{"num_hidden_layers": 14, "hidden_size": 160, "norm_place": "pre", "positions": "learned", "bias": "none", "parallel_block": false, "beta2": 0.95, "max_grad_norm": 1.0, "batch_tokens": [32768, 65536, 131072], "train_tokens": 159400000, "max_steps": 2212}
Each number is 128 + 32 x the weight over its row's rms, rounded and kept within 0 to 255. Layers, rows and columns count from 0. Numbers have three digits each. The size before them is the row's rms in percent of the matrix's.

# layer 4 MLP up, 640x160, rms 0.206, rows 87-173, columns 0-79
098:192113151053144115137148140113146089144174067105157074058115132101149189123149149123092129128102116123127110075141121175118119136095130149099118134088188140114139160156094118137114086119127098169064143217125148135055149156194084157132128157
172:094127124121115191152141061086097128132122101152184108103163133136127158092083145179150091141159154075083158116132084118128151141132153149199123128166157140127106075115072135161136106183148150064172091146124062131105085114156148128140112114
096:186079106099134176135122168120097184147164121093096150144154143102079093085192113098139145112126117158135121138096145127119155120064140114134098147068139132101092147151124150105147111175135157134119132163155177151141070045116141178128118133
108:103171146129133120152121145082183143159143074147124109095114170092120125119166106141095090191119153129114115106125161156102129099096112114130176133199080095145129123070136182145135165198116111122142150114146068097144149094095089166120115123
084:153141150080136183128085092109108128094124115109113103163129091136122129161090115114139086139139153164162180106106133088091149167097135120164114128119167119115128189080135130051125115127112120164109196163102136117107142130149086173079124184
108:147146080104146124108132162134125133109099189144081199070136150094105107145090131097075126130097121083073133117166119079159110127136180042157106130138081105126129101068135124170159135091116136117122130160132143152144143142179150165147175151
123:156206093061140183191098135177139141127103126067148119094117112091130153086191129189058147129119175116151080160127185129087095139093147128101160139095112129148157133145110110108150143153123115127119138141097125071088150130125136162139164077
106:109088178115126134142160144200108124138142107147153091103141121097132124121117094156193140151165111137173137095120142174038109082104147125174185054199109170113091126205124174137127140157098148086156094133100110088123101161068115110089105121
073:146024111134130149118139116145172091202138152159151118139137110102131180148056138120104057095139179116100107152099164111145128105147135141132103160115133119122145154177120108122131143123108189106139086103095095069129097119133104150147145156
111:124075162135134142127114151127117125125115055155122154143148144159102170112118118124161116160164205093158099121183121100151115105142068112140140088140136101117104114077150145066122120099134173165119085116157092103121094088120148190150108163
080:095135122161130096160132102162165236130083131061105102173148137142130137160147163157128145120201145161102174113130143125108145090149113121134119146179107142105110179105095043115126122106101151166149145133135132098131107106188099119179133154
126:137142201072168177136099122137143107130093134151164143137082082097150173162068114107147124100129140133108137093102143157116129142104132115143140143107105065075185164088096123135142142147118121129098154135097179106123110144131102128116074159
093:109131131144133099132123160139128135146120137177080104113091078106113124072165109176175143083132168146132137069110196082096114121096084139151153174102164050082117094141147123122150167134132131091095216141123146080139097183054153163125171155
098:131107106114104086124119152046182114115114138140181139135138101161163185106167104130151113114099105172171139118089049091172143163144126112137163147189113137166142135170115191137126051120113121138117135182146098119119141065161129142122154124
104:133058109088163121106149130129142114119163189113171140111090090112151169110067161088063098128100131151115162173134122130116176123140098150146139140133161107190099092136137138097116128134129110174113137143126179141100109074183123194125145184
104:138120070150126094099090116137161107091164082128110148115150180136113170189117124105135131143090133145149137197101128149108118143110133133134172157127176108174149133109143185066164111144176128175122114132157192139099155163127182125157120134
101:092074138108115126174123109188132123139151148095076126182217126047136158079145112122112171105148173134111152138098145134139114097075170134126066172107180159147116161119142062137130111071169173164111081107117077143163134136145079102105091136
084:077104109106146098122161132127122179113125177159166143119133131139156119130111150112134087144183108105101125083144116108179079112182120139121174076184203114082113127149186087141151159131121139112195148110070162108096104156082147128162172099
105:189151076150128155099086125164105142159087111202137111123139129117130147209124151165132049112176155129151125193144122118096140112173183170151147141104102083148112182138068111083161145138154124188102171161162107083125086128131132133140164125
123:111165137155020124142138098107160105139119122099191185145111106095119142181141159110159152180085096150142163136133117112113134126079121161087153099109119149125104113175083150096116231155169188113100145108163115136119129115087156120119088161
103:170122064151181126156114147220084101117124170082165156165106120103088126129174101090143116109155113094089171144109154139116095130126101236105184112111180176099150159158168105127108139104120108169095152110075128161098109130131121166170138100
129:100090075094114146092119113093144148123156078125144126081096108133115131249101165076122138134084133097098143163141145179137129192176095144116135144173189149128116164091129128140145095138091128120205180123105167205104127069086126125106055139
103:110130127147181089121116122157105096131070153116141130068125123128171108096070072151120114128134152121164147096127144158143109149114132124119126153161073102128205136110126096082095101092180114128132121133119093141145124144054189115184161138
090:096117116084103161106171094092178077156110128125169136129100168121104132114068175129131106097168186133210104153154154106134076085162088141027133037089172133104126102147115167120143161117161072156112108148128174121102064126172123150145155170
102:096098111161165119133098142172084128109117152106112128114136166095124139123162141144019108070070187132063115177140131177178081113133124184163124139066158115103110149149092156108111146139089156183113113054144123135147118140117047110138143123
115:126127132152124126168107152140150142143135133082087124127166109193111181113150112082163135163139136166117115145165138142124141104134118091122106094050127115148100070105090126125089163085111147145109135139129157190136217118131058121156069126
087:144174167101121140164126104129133123217131151167111147118147121095066133145115120125174150113138108083126159091163134089181157122140083125120129117101134110154127131123112101133171124104148141111095108143072119135159165124157085086104171198
093:092106180212130157156134130150201176131170073117125100137125106061074036141114139102206097115146112104169129108155101111135200160120162139123112130107114167145118074123129094098185140091130139120151145119127134105131112147182148101180155124
123:112150170131095181181142098101175129099130137122061105102106116150101139109155077064123129170122159092125133120081153110086184111137066125161117155145173179101149124093174118149105171131201129071135174148166171098127139103135090165165075172
117:122205139107137204180071086149122099166085071119149095127093101182176176154148076125143139174171129160137161084143124119142152070097180118086143109115138140123069120079156140129145154105139150102159111121143070090126122111053094169155089136
091:168144125094128127117176070149100171139144162164099138195097173119079089212155099114161062100104138116118152082098207119137144105093139127119124095137180106108156136119180083143105148137112168143155132078082126092128145120103129144108131109
101:088148121147126080061172080152160147101101109115061095144075139109117174134141073112121100176148181127102161158123152125152141092108089074123069109122148109173113161086133099096126111105139153148127109124099168132135124146079092101166096184
090:131117106088179115127116156192141147132129134117132098155117137165094136105157145179100108074207142159142125152120094174103151120131142111070111103170157160098092153073119158155165109127187166075126116143089153151101133125143112148130080105
096:167131076113133138078147173135125087245126204075133152146182146098107145125147109145122161123113113123162137127140116139124191159118139113130138121091160146129143148203086150148139195125147106143127082106102080117129079070146150123080142158
094:101120151090143144125159113096117047089091093123189196142109160140119089102160094107173157127210110121138131150136124103132121150114093108114097095147124159123099171138128135144115182137168116094124094138095139151198148105149114201137136132
100:177138115149094146142135152130155139109105198082078117151140132096160078132153115129079176085116148146160164088100154129128169089079118119090129136100058121172145125136156086130152117102079159176142121143119168091119117099109106097115133148
107:102099143111131163081124059136114150141116137087108123138116142161118180105107154097163142165115152166153117139106154123116074133092180113150108141056132108166187166139111135118115130093140159125123177146086141129148172144094140135084046095
099:072130054116136134108098124169096087165151151113147161123140111119034243117132140150098089145143180149100149117118131084119111122159077116114089118061162127114144075166143124111117115162148137099117207102116161079125151137117185117075167116
107:143040129138104129092179147167110064121112098156142133130101124101093142162120119106144115087107135148152165111165124160124141148125134148103148105196194064111097158117107087131098157051140119082134122208168089147086083119034127123111117056
081:119081171086096105201125099123129183147104153138116094127170099113083164140133205130136138127163165134135126188140147098179102139092121109106139130110143112183097150148147130161088143096090115126129147173135182122105153151081118097116068156
098:138124118119153174074128117140127107144135116199140090108147089096093155147125159119134103080162179127190106155139122078163051067097122115149103120084054100145133105119125145158130130119139125112162149147087136101178200132105069099104114061
098:118128092127074088154128104131192162133145095079079136120106135124093071188140144089165173155160091109130144105059168163108158178088165107164093095110082149096168159144129075129111149167101152032118104074150098060110131105169129130108089137
107:111097181069156155172166126104164189143171095137168135151107164154108169160141120112155127120071122116134111133125158149131143087071103090128115125097125132161162106110163142112131168180121187156148146094066107166157172170184075142162097120
072:159121143076131144134133118131190121077092161109132114087115081129115154136124123145154141076132090133099207159188126065153119137128139128066101108048207156153130107119142106080135102133134115107129083147093039112131100155172163111162090152
087:142095168088177147057152169189128091093126181120151074136114072082130097135118121117142138096181112142166144111075108135111121066128117132109127175092125134078101111088151158127115099141107133111171154120173162139152107153063113140135145141
116:107159074130125113078127105148169141116121166157092132149061132157112117196153181115130106115048127144155091134120139111184159103162148128088137090068111120168141118116151141171089083154154142110157181121160132095166187122098118144153110115
085:141000160069139143092156143145165134169081132107098168197146186107128152139085114176112180141155173095074111075163121135146176130223093134143134115124137150118128157106137130106136164158125126130153168104152155134073125110110102119068171093
076:155125126104134123090144127060125151109122104207161124135134104113097183153070142156145156078096121077192049103102117198118223154118104134112086077128140140129124150114114114186130142166182176093134109098150098129113166113139126093061130150
089:120139103113119160124168115119153184146169115155185085163120136123176080146081123106138141122137178099102096136106089137161182126078069105143097097127127116140107124109120113164151150106141129114102089147095111149076129132136148186074123113
108:053135049170142096121199129130133138154108089109162149081104143114134185039079119121192146174136163102147154180136185073178111170101082082140117173190095139127097121133099133095120109133141160102088138068141127185129120172157113146127086172
106:137119153116154190136100182116154145103125122128120162126152100149131139106145111162164174085117151125133122107091114126188122090116088142128131105134228176123163085159139077059095109138092091113079158116130152131112071113171122129069149175
098:129159079147111175132054094100121137131115173107117151153149082086118150117144136100112129108170220128098144065091134061095121132087076101144115132130076126136136166206051102194148108138145133143097138113108083061117134164099129131130112101
105:109079133209125073180137097183113078131192141105149127152135200157115095152158106145118158097059179102149165126130109178160136077147124112156096095126158142149137138131141157124162190117134123172148166097064105160115139137104110072149095171
090:108077122144113103117141079151112103138051147120172110108159098033183160105124152109118148140125127154157112105131178096139141120134160151188158078148056112123161145156104124119096153125059144117161118140160136131112133097155109185092106150
111:141141142072116126092135180153154108118144085167130125175081122126144151137117125076119168103135136105194084117113154136111146127108141111082102048136186088122110194123135129157110084164109145116177117137099114122148174146165118147118087195
107:112077143144128085142085162149088161139123152165150179146192137131083156133129135116074116084173157113050158174064161136137180120118124170140107133121130095100082143140106111147144098131157116185104148083138146128104114149124150083114149145
101:135117197178113119063110127153108099165109152183094142137148134108175125166098114140115089119151154162173140179154119164156089166142173118166106106137093155095128196134072128153120130122104142130143115082048038125136142116144165167142133124
097:130096098124152151140106127154163170059174077145081132104131036095137105128151122071138083174132139135182089124129151144121148114129085117119113081141161114144106179119141087179121104185091118101137111122158143128107108144126136195148072071
079:166127126141118089147103109204122073101168051112156147087154146087046157138142122127118066072107128128123141128136098187132084104125117139117084092110116128163092150117162153109168149099165115161102164124062143198205157145151079155154087146
102:151160136109164138155128101174106129164124152092122122163126116125157178153179091092166145107124165141109195111131127097154071025118110104114098121102167132078114132116175093073115119107154114161142127068110130191123115129123186079091133157
069:147124132178148158122084124109123075135114135187144170171156154141165221137167117156114086166123140125139134163155101133139111123125118076143133054057127115155120119164130181126142137082130127093162117203104166129114095083128138181115054104
073:157107133118100135133100148148104099105142096097103149096196127091106068150097197158130155141188149136133115089115107121127100088140122079140149115198100082182094189177187149134060189120110152110084130130159119120089129143180065136110105062
091:148055141080133143136127148069173128119186175165117126149175182063147132127112087133109131120135187098117153124172153163134174163098123133174126158103096086146120096164077135155146107162145185107156163122103130097133168109058139121050163118
104:076144169126170141168100087087199117143089153095119055167095138096151099137107097165157175124135109134117115135175174100133179123137172197163141102084132154140123144128152129122146121179108156179107134123164076095144129134097143155144135085
125:154120147158123127143170146152111150127147140169165158158141150121119162112123086146109074104093112084156143152158110133134211111100107094101155187140082129148130114097096142114124073127150160058110109152115158145124114081151126170055109116
074:179105150110216109115136158181153110058109096122170144112079070100148163095147151109113174065103148104086087095206105134114136093193092127107103118156087142157121096096127202125184126159081090080172155150177122117141124130180120107143078137
126:185110101210138103092183150108145131092137121147153102094105097090146110133169145099149099163162103185106081099162158157125211098117136120117136120122081145126183099155089127176126105071124069110092169113105122076105145115141142168144145139
120:153120037166136141102121106100122072112097175114136035119122134114126122244148130137138099086104094196186128090138077154175139112122134148143128138101108128075194146134161156154128119146162096105099165128112172137169175122123176110100097117
087:103122127055119077140091117101162080135110147121119109211110162099157066167084120179105165158088097129144115098165159131147159128059116095178158157136085136103148137163119092124147137153146165160094134170188090129172133152216159120167166134
091:150139137121079108190127128149142126150090174115152176134078076143112132135100134103152146095201131094098150081152161102137117175144119109094091101037166127124113164118179114111097149102096115158126107096100112158104140118085190127160163100
110:134137114109048142066106154146161126119156144140131138153139089097078117076143108151115163123143110188134078233121109111166136108117172144087115146130177150140098139068120097125129155022158128124138121087087109164111130128160190203132086195
110:142086124055128136167136153163146111176155112151081094126123093121068212144131146130138118106152223081144100099196097156150116128111130145123063111135151139080118117099179089129118143132127141163208067124134160142155129131084069140150146162
100:115109114176102184134140083169141094114121108152158116122137102145158189093123124195157170068146179099098094123173059145141104148168126161137105120191127144102129128129078166101122141159127132089136083120108149126139162132112055167103117204
082:129109175082135183151145103135146148141186123082151157130171166082136100176102186160123134129112174164120128124102117216129157141129141165177089142063144167088152156181154113122114126144083067092098185150092153172168114094106089102172117169
095:137139152124160116114094141120194225152127140158069135126113092240088133095211114128143138148123112092117128131142124152084144105157097153168084109174101127142105103152125132144143146131105056142110081151133090122128124130161114138131170227
094:090190138148054141161157121077128127124151118140142114068093132163155085096108173088187177134147162120125116130203074148177205126142094110122125154055084138126129122142141137182125107180188157113121086136154084062144177112137169133112118105
105:075116093083141125070103164133122143123117158137054130135106130104138164155153130163110151136147163198087200136138167090139142103155155152151145134071067133126166167170113057135127073047112163112102111124157115120105097111126163174128147162
108:141164100137124105091098076125180200108114144122136088130108141098101111124082088132110129127121143067112171125126094126092173096155126118107089171081180101087066115147145111174133094144085180149137138197143119107106097101133127149167124127
098:122098123098155111167156122097144096144112178037114130109151161117126141168159129075142204123086101090141127104133106064153120094190132154168075131181121097112087111084138124119088190096117089076147081157049131139087129125137096091153150125
155:117119106160071111136188092118085094172153061151206147123139081097113207074141090165187132107097148152139126137113131116186095124131146117085128155176108075169098126165133138121169140092163145144082143081113130161117150102151199098142069186
111:118153109121064071127158119117220111165095133069113084166068089120140089171091103126152128126141177123164127107122119109142116168104112102140182114094088113100175117174081190126116111179099165163158155133143143160130160112170146132121134133
091:136121135103161145135093078104095155086102131146139129123103124169134101090122151103145115120147121092083121094079081169109092188170128198087161112138133189117101119157125147114125103143180142103132162130106103134201064149105149172173172126
089:134117115132113136123096130092095138079146069152133132081189104100126075142129129151170127104147122110039127125111138146129121120134114145146119053178085112177116144126136126141138072161123121155146120181141133017086117102152122119137091126
122:149113122095176177121128189181129085192147194107120088141171129105115170085115117136113171067120147124126172128155074159120064106052159092095117124102094150123103131111147104163127137090110133158124122158125116147108103199136085139111088153
101:152140159109146142148089149169101094140152152226119117118155144147081142149182175112131095119106083169176125141192036115122123134146128128099145076089140084126163094141111124104168052127210123131139116137151099092154171186113152106138109085
098:116102170124154067115159133124180109113160178133147124154119169053135101144123147157150111156073079106134184133094175148196150190093168068098127118123089127123165154118147133153064144120044096170096161093120079123134163095147189171129126161
082:090103158069148124158081138149106183090101127121126124162123085121080151168090117067173177125164127134103149113148138141139068104130125107150128100119123138096117155115146144126110146103177158131196125117136086155142169168135114111190151178
# layer 4 MLP down (transposed), 640x160, rms 0.185, rows 87-172, columns 0-79
089:100164149111138138151128121088167117088142164055120123105118134187166052150108122152159077173179079163131161181114129135063080137114182128081118150113133169152150156154127109113157171140105202124081151135133144146126099133156151134118178111
142:148075129065124147114130125116146163188166111096095075081143112122138156131115107158137103080152118063168094184141154182161129155129172158137149118129163085115143097119105125110145091110162106153207141151167165113131149107144130081199095112
094:201110082115117157098124196148182132092161153132104115118116114149116123092136136091128131177119145103152108138104146162147205178094103146123111152141152119144164093157080164053127123110147147118107112119105118049104110107066112123061144138
091:103125123137168124110089164138103098130103114110104132153079076108129084159141144130092150149135161134125167087084120098114146131099080135170177151198107127120147135096116168126155148154106108110144105075099129146098137070142073135127182079
085:146162143140125163152169178140173193189134137111157123113145122151174110093174177126192094110123123117101147118105152104173123071160134103187135089190114122098159062182117169109195103117098163109121085103067185101093163139121120131129125177
100:156109069161130148121118091133111136180141146140073115169180126074136190085176105134140163123105224105150088113118203151137117116116137168162154107105120161154219162128131131139147106147151131148106142139135170154120177152089104114185181095
127:075166133194092082136147097126119127106128138198148164156130094133098061184110111116168121064143141123216140072100136063122103079130110155128134163148094106137045141204150101159146179106158177137087113134114125189145079136102121141155046161
102:141120140138188116112110138127108143120097093132142149119148167068073148164149143127091115148057111088085134154102092133190153124151121133099098168103101113092141167099158079074114120061141098131127154170100125188069173144118135072119132152
083:109143151142149122078122145057100193166150112093077181130091161109115133048164104111129171092112121146126225170099142125161132158121128122096109108082126137153072197072110133154151086127135097065102121112041093153167107147153127099114117112
116:117173140155152099101120113091093101130164148178182173103126087135160192139157112106126134111147066151095125176114139181112148134137137105112117087159095143107148099134128133142096168115126103149139105136136120136108095185077138118092173132
096:146109112146073093070167113138199119101151092128148129122120124088110137120184190128127088144153116104127130103108181127116114144133132091159158084130120134148074222089133102178122120107125144202113116135146140098151080091180173209147074044
126:109074158142131146136181122154156197144145192077126161115181132102118087124117176127094131149093156134140136122122088127136152120097140176155122174112144158128141161095043129135093102083088106106162203167116103155123106115145107127181121127
086:130195062178115119113134162187115152148156078132157145179078115107128103181153089103115099110095123156121108125116101104181092148144108121144123146179126091170096156123145162113095115120097152126094107132130149135149122115178061081150127083
087:125103125147167148156114113143162149126102124206110088122074136150103098129132162108108122141150101153091167108188115097091179097073092082145140147152119153125072116136167095190158112136101051194149089169157081115181149190170103062108087153
102:140168116112150171168254134024138089105102068187117152124125141172172137123130096100165097146145157110111164099164141093154114116134086099129152159146129141110158132143094164125137137136117094102043118091125135136109098084063141102116132183
092:129088127083081115169070148087104090096101144138161110113039112114138141182163076179163132089144111140145130114187152095126114084081159106123147143185138064128090112176119107175137172127099116153108096121172158112143150102148154159072092101
104:080105063094128095124150096166083133138092133107085133068153115092164223087111127124131132088085101108139106100028102095158153162127145110104091093130136112132071101096118129128131123163092118125123107108138153110117120165086096198137083187
085:116075122171160093116073120144135144080126130152089125122145113094117129190060116200154086065121114083102130150119105127177122121098171181139097135119102140125139155033122154131141149140163157108176149116107158122158138166141105094110121153
104:189098176119133099170187095141157112110112114142161133119172190132146108139058116120120149170084059116171124061138093155135141177110161124139133085130118115095145113152181168196122163103133135161133100184147093087092164119105170169178113136
110:114185115131109183161125133165101140157120095141123137228111073177115148123166092126151117098138153129106193127144155135131097147144083148122102151145101117165147149114109129113153120219193109149117108128108124120133096170117143089117111113
090:193139088095069120143106137147125105146085131111097111144106127145084050140117133175141178133126110126107173077177072135144095132186125156078153117116159134137082083134158138103109108196155180166101128064124139067080110174152123127085181106
110:118206128100103164104117103118178094128179109173159146095097135145183159104157118138139174113066147155135104148145164144121170085092130120193173177139128177110156087170179175171132116167138089163105164145076191066146157122169188093116072160
107:062127087108104124149116157138093103118100136110122189126096156128139075124165125175194147162116123088130091122083130139084122090138110162130092155104096179128106102136135000147085042129143185119109139124169127066119096119136164186102133117
090:134132150105114202114127176136124118114092163121122123155076168126174161108138138156137122101115120151134167166092116110111150150140153060184179132132150129125155113107107178109136162121085133131165134171124192122133099165098120075122168200
096:142171097114058139105119146107136143159088110168125156112151143102133123100126086197174089164107133116118131159144107053141162116148073112131146087086155121092131109121104088148130094111123160128172093158118119153100153115157194160150089169
116:147136118185069128168154059103120169159159124125107128106108152159094144127143070076127135057073148107143150114147128127119196039096132133116110142090156151102142131074108144188180137095113117106105173142112148143086173089098046097110142138
086:116095123143148143124113147123123117123134120143069145141102106080137170092140127096143126159104125134169108182161149090114125131177075094178139128157155130126075172099070135126145111100068059129190181150133158164126158070111131130128116179
103:162146097158168131116134162083151103084167129162133051167197135155095162101141135102079139071152169137163166143090089053154089124093101143156144118141160116116070137106098129118182107082115175097193168157146157166182121109155108115126131123
116:182137135125079128113144143134129042115133178094147061117092059147113104168167117122169113107144099146113092156130178117061177105143158116099129121175165160161067032139170097130087112126157137126118094111191080095140132176113152118137095152
104:151112155091138063196115046121123155151071091104136132103134178090129131119112078171124116125120127093132154109144076115159087096098167171083166159116133049070195119139202160094110134156170135097114147077027188177152147101088092091152202097
104:130136112181105149154115153133183121095112129104133060118180144118102096142119153146109105175145167076087090099080088180108120038204134180058132154080158207131118064147120158096125126099110127148112194087113123160124151130161057177157085120
098:120144123124202120156165067123143115109125089136145144065143079082143054130141137099126144147101100143138102098148158169073149118143104138121126155152138095111134146108168109146169115087065085204112112057117104138179126143162059177164182148
092:115056106099145165070123107100108151153077142129081121131119129113124167160095120185052134116179120110116106139118071152135100130114099171144163119102206047112116101060113080116124155117107156145116135112140161115165180086123089112175148121
090:101141169065112154154160163184128121156117083126138169159114127135139159142113089151186072115082123090167138113139140117121114066111119095149116114129112129136170142171129189136120187158128123186140143123119120140154132185130126111105124154
099:145130114106102133096171155123126107118129184121176122182136130065167150139181066137147123179096134172111095122129139128166136127155111158080151088182137127237114185112086102109113167095111126102123136123117155151121101153088126167154118110
108:142110146159127132163194114105076134144100218077161165103173104108102044145165115090146104165107076097176102123150102162086137111112169134174124139088090114105151119179109062113140162122156177142101170130186172109128166103158175130117115088
095:137129134149097073201068134097114135163099156164139084161111153149159125163143100116141129125179128114075116130126137070113105138156113206107124118158133091055113105100117116111128126130091144134070128116140158154133116188122070100083133142
089:140130114157165159091140144126141187100140173142146108196142100137126105149139103110154133082144157107146147172131099075129164139133090123156138133106118164135133138162090157144138117157130130086126077114090092151185096181117177125108114132
091:108144059126178155161136080118129148129101137142143110214120134172109143113091112102097165060140130173117178171095098133166152153116142096168129113114122149173131093090076146162167083155100105133116118160125134053068114121125090107180087090
085:110122208135173180188109084124093139103134177160130161119171064177175117127148133163146150126195080114192085149148130123150158108155092145151088097153138105109077111096155096163099146174122098150118130119107114098121165087110095159148087162
093:146146110118128097147095129138118122064110095138159203157127169049097173139111148101203183076103087106133115079166117149102151141143141153130135062121125152118121195115175152163177167077124117132119101065187121133136089123157169198137128202
079:156124107102148128100114162062125087137141128129113095125129137133174091191161155148123150106128111163149145111104112117149158133084168121114125160086114117114109173140069127142127066185177131133157117100215188164151156145154123106192089128
111:139117154131103177170130118110158173143116170156150157165086156129120039126148172119135183167107184219077124140133142128172143110127141129131099138113115159148113119125151148191110079198104131098128145104041077140124136145135103099086094117
076:100154124136119074180152210163040125142145093096130176155091158113148190047181126136118112222186185099113074132131146156161101111124083116136088137172129126115087143106127148065096063093130174147141106139123083093135101161168168066130118107
091:119103108132100155171076108105144099097136081097153135134083128150087144135126154100122083159122128138130150072113061103115121085164185137138073111141137128155179161109125149137071160151163097114128153136141148058128129168082112096120132106
100:150119091112138129149154079119203115112118159152132130160171143092137050112118103120136149135110114164095137099176137135140113177171146103135166162073122163121225154146131159140131106095170122130130132145123107108082145149139156077146111125
098:119199152118131091131140133087060156174081092110122172175105076107143157148123170124118130111136172165102141114136163179141133060135145123121132056056155095111090146116088146140125075202113121132132110128121085104111154081117069055177131107
090:145177088186152089123153095144125115101149104177133140172102192125157104142145131174173159120159069100104143128147124157142172117126146171113099117121116109182137155112197127150117144143173156141139144158143157109187091109133131167106139103
091:111156131101111169114122117101018131154102142088138172169118088155165104134136119132143108142148164141119164146111114118137126149124190167148138107125110153193130097084088163156080135151130101133121119129101096141161127094101145101141060127
108:145081111118156187128135103073124181137138052104051172125177137141135153105107174146129110106134185150102141139151064081186088119086108112128074135115110135140119116090100103128120099107098146179126166162062127125152139016120158172129152153
096:169182079103086144167149090167143158083172109115069131194138159156141132044101106137146110126082143112088107139052088186129114100126115122106147155175121137096145068131103182087149101131121120120087127181147176160114083163124180127076134133
106:181122102155110189111075143133169181133149180135134106059140154147104141146110105095100086120105154101099129153127139143110156104084157135089142187118131137139150129066089158114146169139180131114142230183085126121156195126141153131109125180
108:136134121106145124129146114151139128153162117172149130161135121082156148147134153159131101145128121144181106148121122081075115131142144138142143182104171098085128135149166101163131136114108131182111029179152148138131166112103163160157093154
097:140170081098160098107179114121118104119103167129175092090108087033133081142130069143130149113118117152159087207166154099107115139131079067151202153120108101127190112166091174120155134105094145161120072116083151116159084076127140125120102147
112:185075099079102130106085178202111149186129128124124142126151163128130118165184117093134093096175106136182136140180137201108150139164146153128119142114124101069170074106147136176073071155090167152107129154169126020121153124112116119144094138
102:075144163075151064090210083086122089170103132136082128094117148138145152123055093142132146091087121116180158098073126105075108128123142153143105111081221128098136152173141094187177131145156143142167147146190149142122157135110200170128092220
096:117142099103143168152048127081088095163128097130187161155121179098116176153103161153198122140116095119106129104136115136133118141132102074138149166147125095120164064158141150135090146082164066129116179049101104108117101161122072067147083093
092:157117137159102097123096126116169154169128159115198145172106112156140099162128095120063097133190127120123139156116108120061112126179171148092132108103152166168155091110142152073167158151161149121154125203132130118081119167197171090145188097
079:063164151080129108100132122117133141106152124113119125158064132111099070128093164163115111130171119169060144134098135122086129132100099111102109160175169175126120098087134140103124106116124121132160112174143123147082103108142174138165136136
091:149163134103126117118099086157161125067145117148099141087101155208172143151084110101144126178129070188106093085125123066124115076089112143139098175123109118159180070081156113081135066094140166084117131066099103097119113145159144090110125106
080:133146137096135121134095112098146125119110108167116115159158178124148144102112233119147164128177168093168116123085099186109116159113162126086116109100182114151096155131132089114103133120130124134131109121106057106184064122123099168141152161
083:118079120156142134137108178124127107157150209140074143141083122140117118140111164058131194090131131134173127155087173106132168137204191134074168030113068176142076120175212095119137101105079096155136148150124152158150141103109059114147145135
091:147076146148138090144057179135145141115199158102121160097101150110121123115157050153087120080101132171104113071017138092078081095098109097109146156133144152118145131144128078103104117080108153163130150079077139126149142075116141163162107116
095:133125102138201098124087159096141130089137114128118135134151124113123061140048093137124127083097138117132170158107090103100135128106072110131167172091104141122122140123124168106134099146163128144112188124136137233113077092139127133172185099
106:201209082117094165132140093132136081144121136094082108121118154107149087069082129098136124202137090162033140128126057113118177130116115131126129157145144103129110110129154171165100082130128123111139101129100108092151111123159130111112097113
077:083165109122124102086112131144168112119098072151135147102098038114118124120122133106158141067129144146135150078150143110079141138139107120128184068129041156097056111182220139129162153113088116131142120122163138091181121149150137131135106081
128:136102094090168143194076108177107139148163096139092169136140148158140133124129137112116133124122138062155119109116106086148111145120098118104130104137195027147072190056126118162155122174112164132183160124120114242176144119113109133133120106
116:160148161149111102046144151111113153066106153172173120156169109199147126110219136115137125159130067122139086130128157101129166103192169145141197137115128158164121094188115130085143117157151151129150112129091116155130100165133197109099150092
092:120133127196111069146125152184148123163195170054120112122133122128163110117097104048090159123089101101107145166107115158100138171121118144137085144126125121214070147116132114053148122132139147104084132143115133154177142102139145071118169154
094:113122079039160169136123166123114139167104139084151099149122156092122098122139098111069090172074146204093151079121151117053132116203129129146137136198092118152130099119134102153145073087194164103122140176139115077155133077112075122162170138
098:110110118091112132161118103121146125072122113110135083170087115161137128132134152062082120136125164140043095116107191116109133157113156140101140087158128145181122156075124119126124106099164121124108089120084093097095113140122157116167153142
110:113145102105147166094108108145131101121050183123062086143111138116161097167143115133125120123174119104134172090083125088148134109158093126141127118124144124151142091116154191221199092118070111169087122146127162209163118109112063148084069130
096:185145108113129150149087131149111155043088137125078113080167124125176089106135135121086110174186144184066107130161096162098096146148157134118114142154124110134132057134118104076071115159110082117100111142091099190174130142162121067136162128
097:119029199147099108087149134113157160153108167161068118139204169072158146161124141165089123095158134112146143119128142226176139193136116093174065129103166069148146199121109136149129162092151144113100198147144149116121086095133116113194197111
093:191130126122103172167091148173152102133092188077118127085145158084138213134108113092142184109146156126119134121131164136174085132083158143133194136125124115106112158125107197069083064114153133097109108119139185115189156116147102151086054106
090:074142103105129134134161089104116137176095072136160121080129185157161177128111152162109119114167131097129153101136097095091092107126130077149025098107129168146104127107093064116134156164110132142167136127146119092131161178110074143147100126
099:108099200086056162076103163124174111103129099138080114143123074163136156111138105082093115171198122152109106151149132099092091094114119170170112175128136191175144134088123082146193044206095118144087099082109164133152142056134169120153129151
106:152192116152152126123157138170159157102088148128169088139087095137114112096095139155145133125130135121094149134138147169107114179169083096075155131127165114161083054173133104162109102057135153176111088238114147141157115108073155134137168106
103:133129164148092089057125113097159147126145145139113094084139120132120155130119127091036110103181104165176112125129102104153122124128108166136127111131138129077195106122089131144102234100155099155102210140092132143099089167128137082155151067
141:141172131097081135108163147162136122133138164075062097182161144066184067112156083140106133167143150125054133115065158127128130142157107106096092136126118135189185092101170147089127117104137144119103078076110109137132112178114115133172180149
122:142078142165060087067200139148183070130110170146209157110125134122138105073126133170127107183182122145138124139171120150095124138143173073126175168104141154136088112171077125058131120121169161141130080159117136068087153164118169108093170094
086:151142173153093170146184142046112130112150101093153115122061058129167182121163135116132107171090115155131157139122179105099098111169155103127141125086117162163153145114092156133117120163117111170145091125107076097124135124198136161115096171
092:096178096182082182185132105157154122180152148188102108171118143139126094144104121183134107083096129128119147176065121095159122083201161095099145095152052150087096111089141116120165153151119123105125068221164082097121093102074114093119124093
110:145149132151073124079175109101146158092198121182194146140087123125211079209098164135105082114091097126080114137115144118121119147136107097149165135164159152163085081108117183126153163183161113161102158099201181138151102157124171148149121088
102:189149147125177138149155123063134115199117128108114148114148078100158174173146125128130139172101118136140155123040144080118172156180149151159122153128152063126101154149104090117131193137103136116147129074083149091103141125122094085146114087
104:123115107085110128090197131140107090117129143150151157118108106126169085128120113135166119214154143153150111142073076142105087093177120118124164094182144135142101171177142121103175169176161104101153087129125158058104147160115146128182085192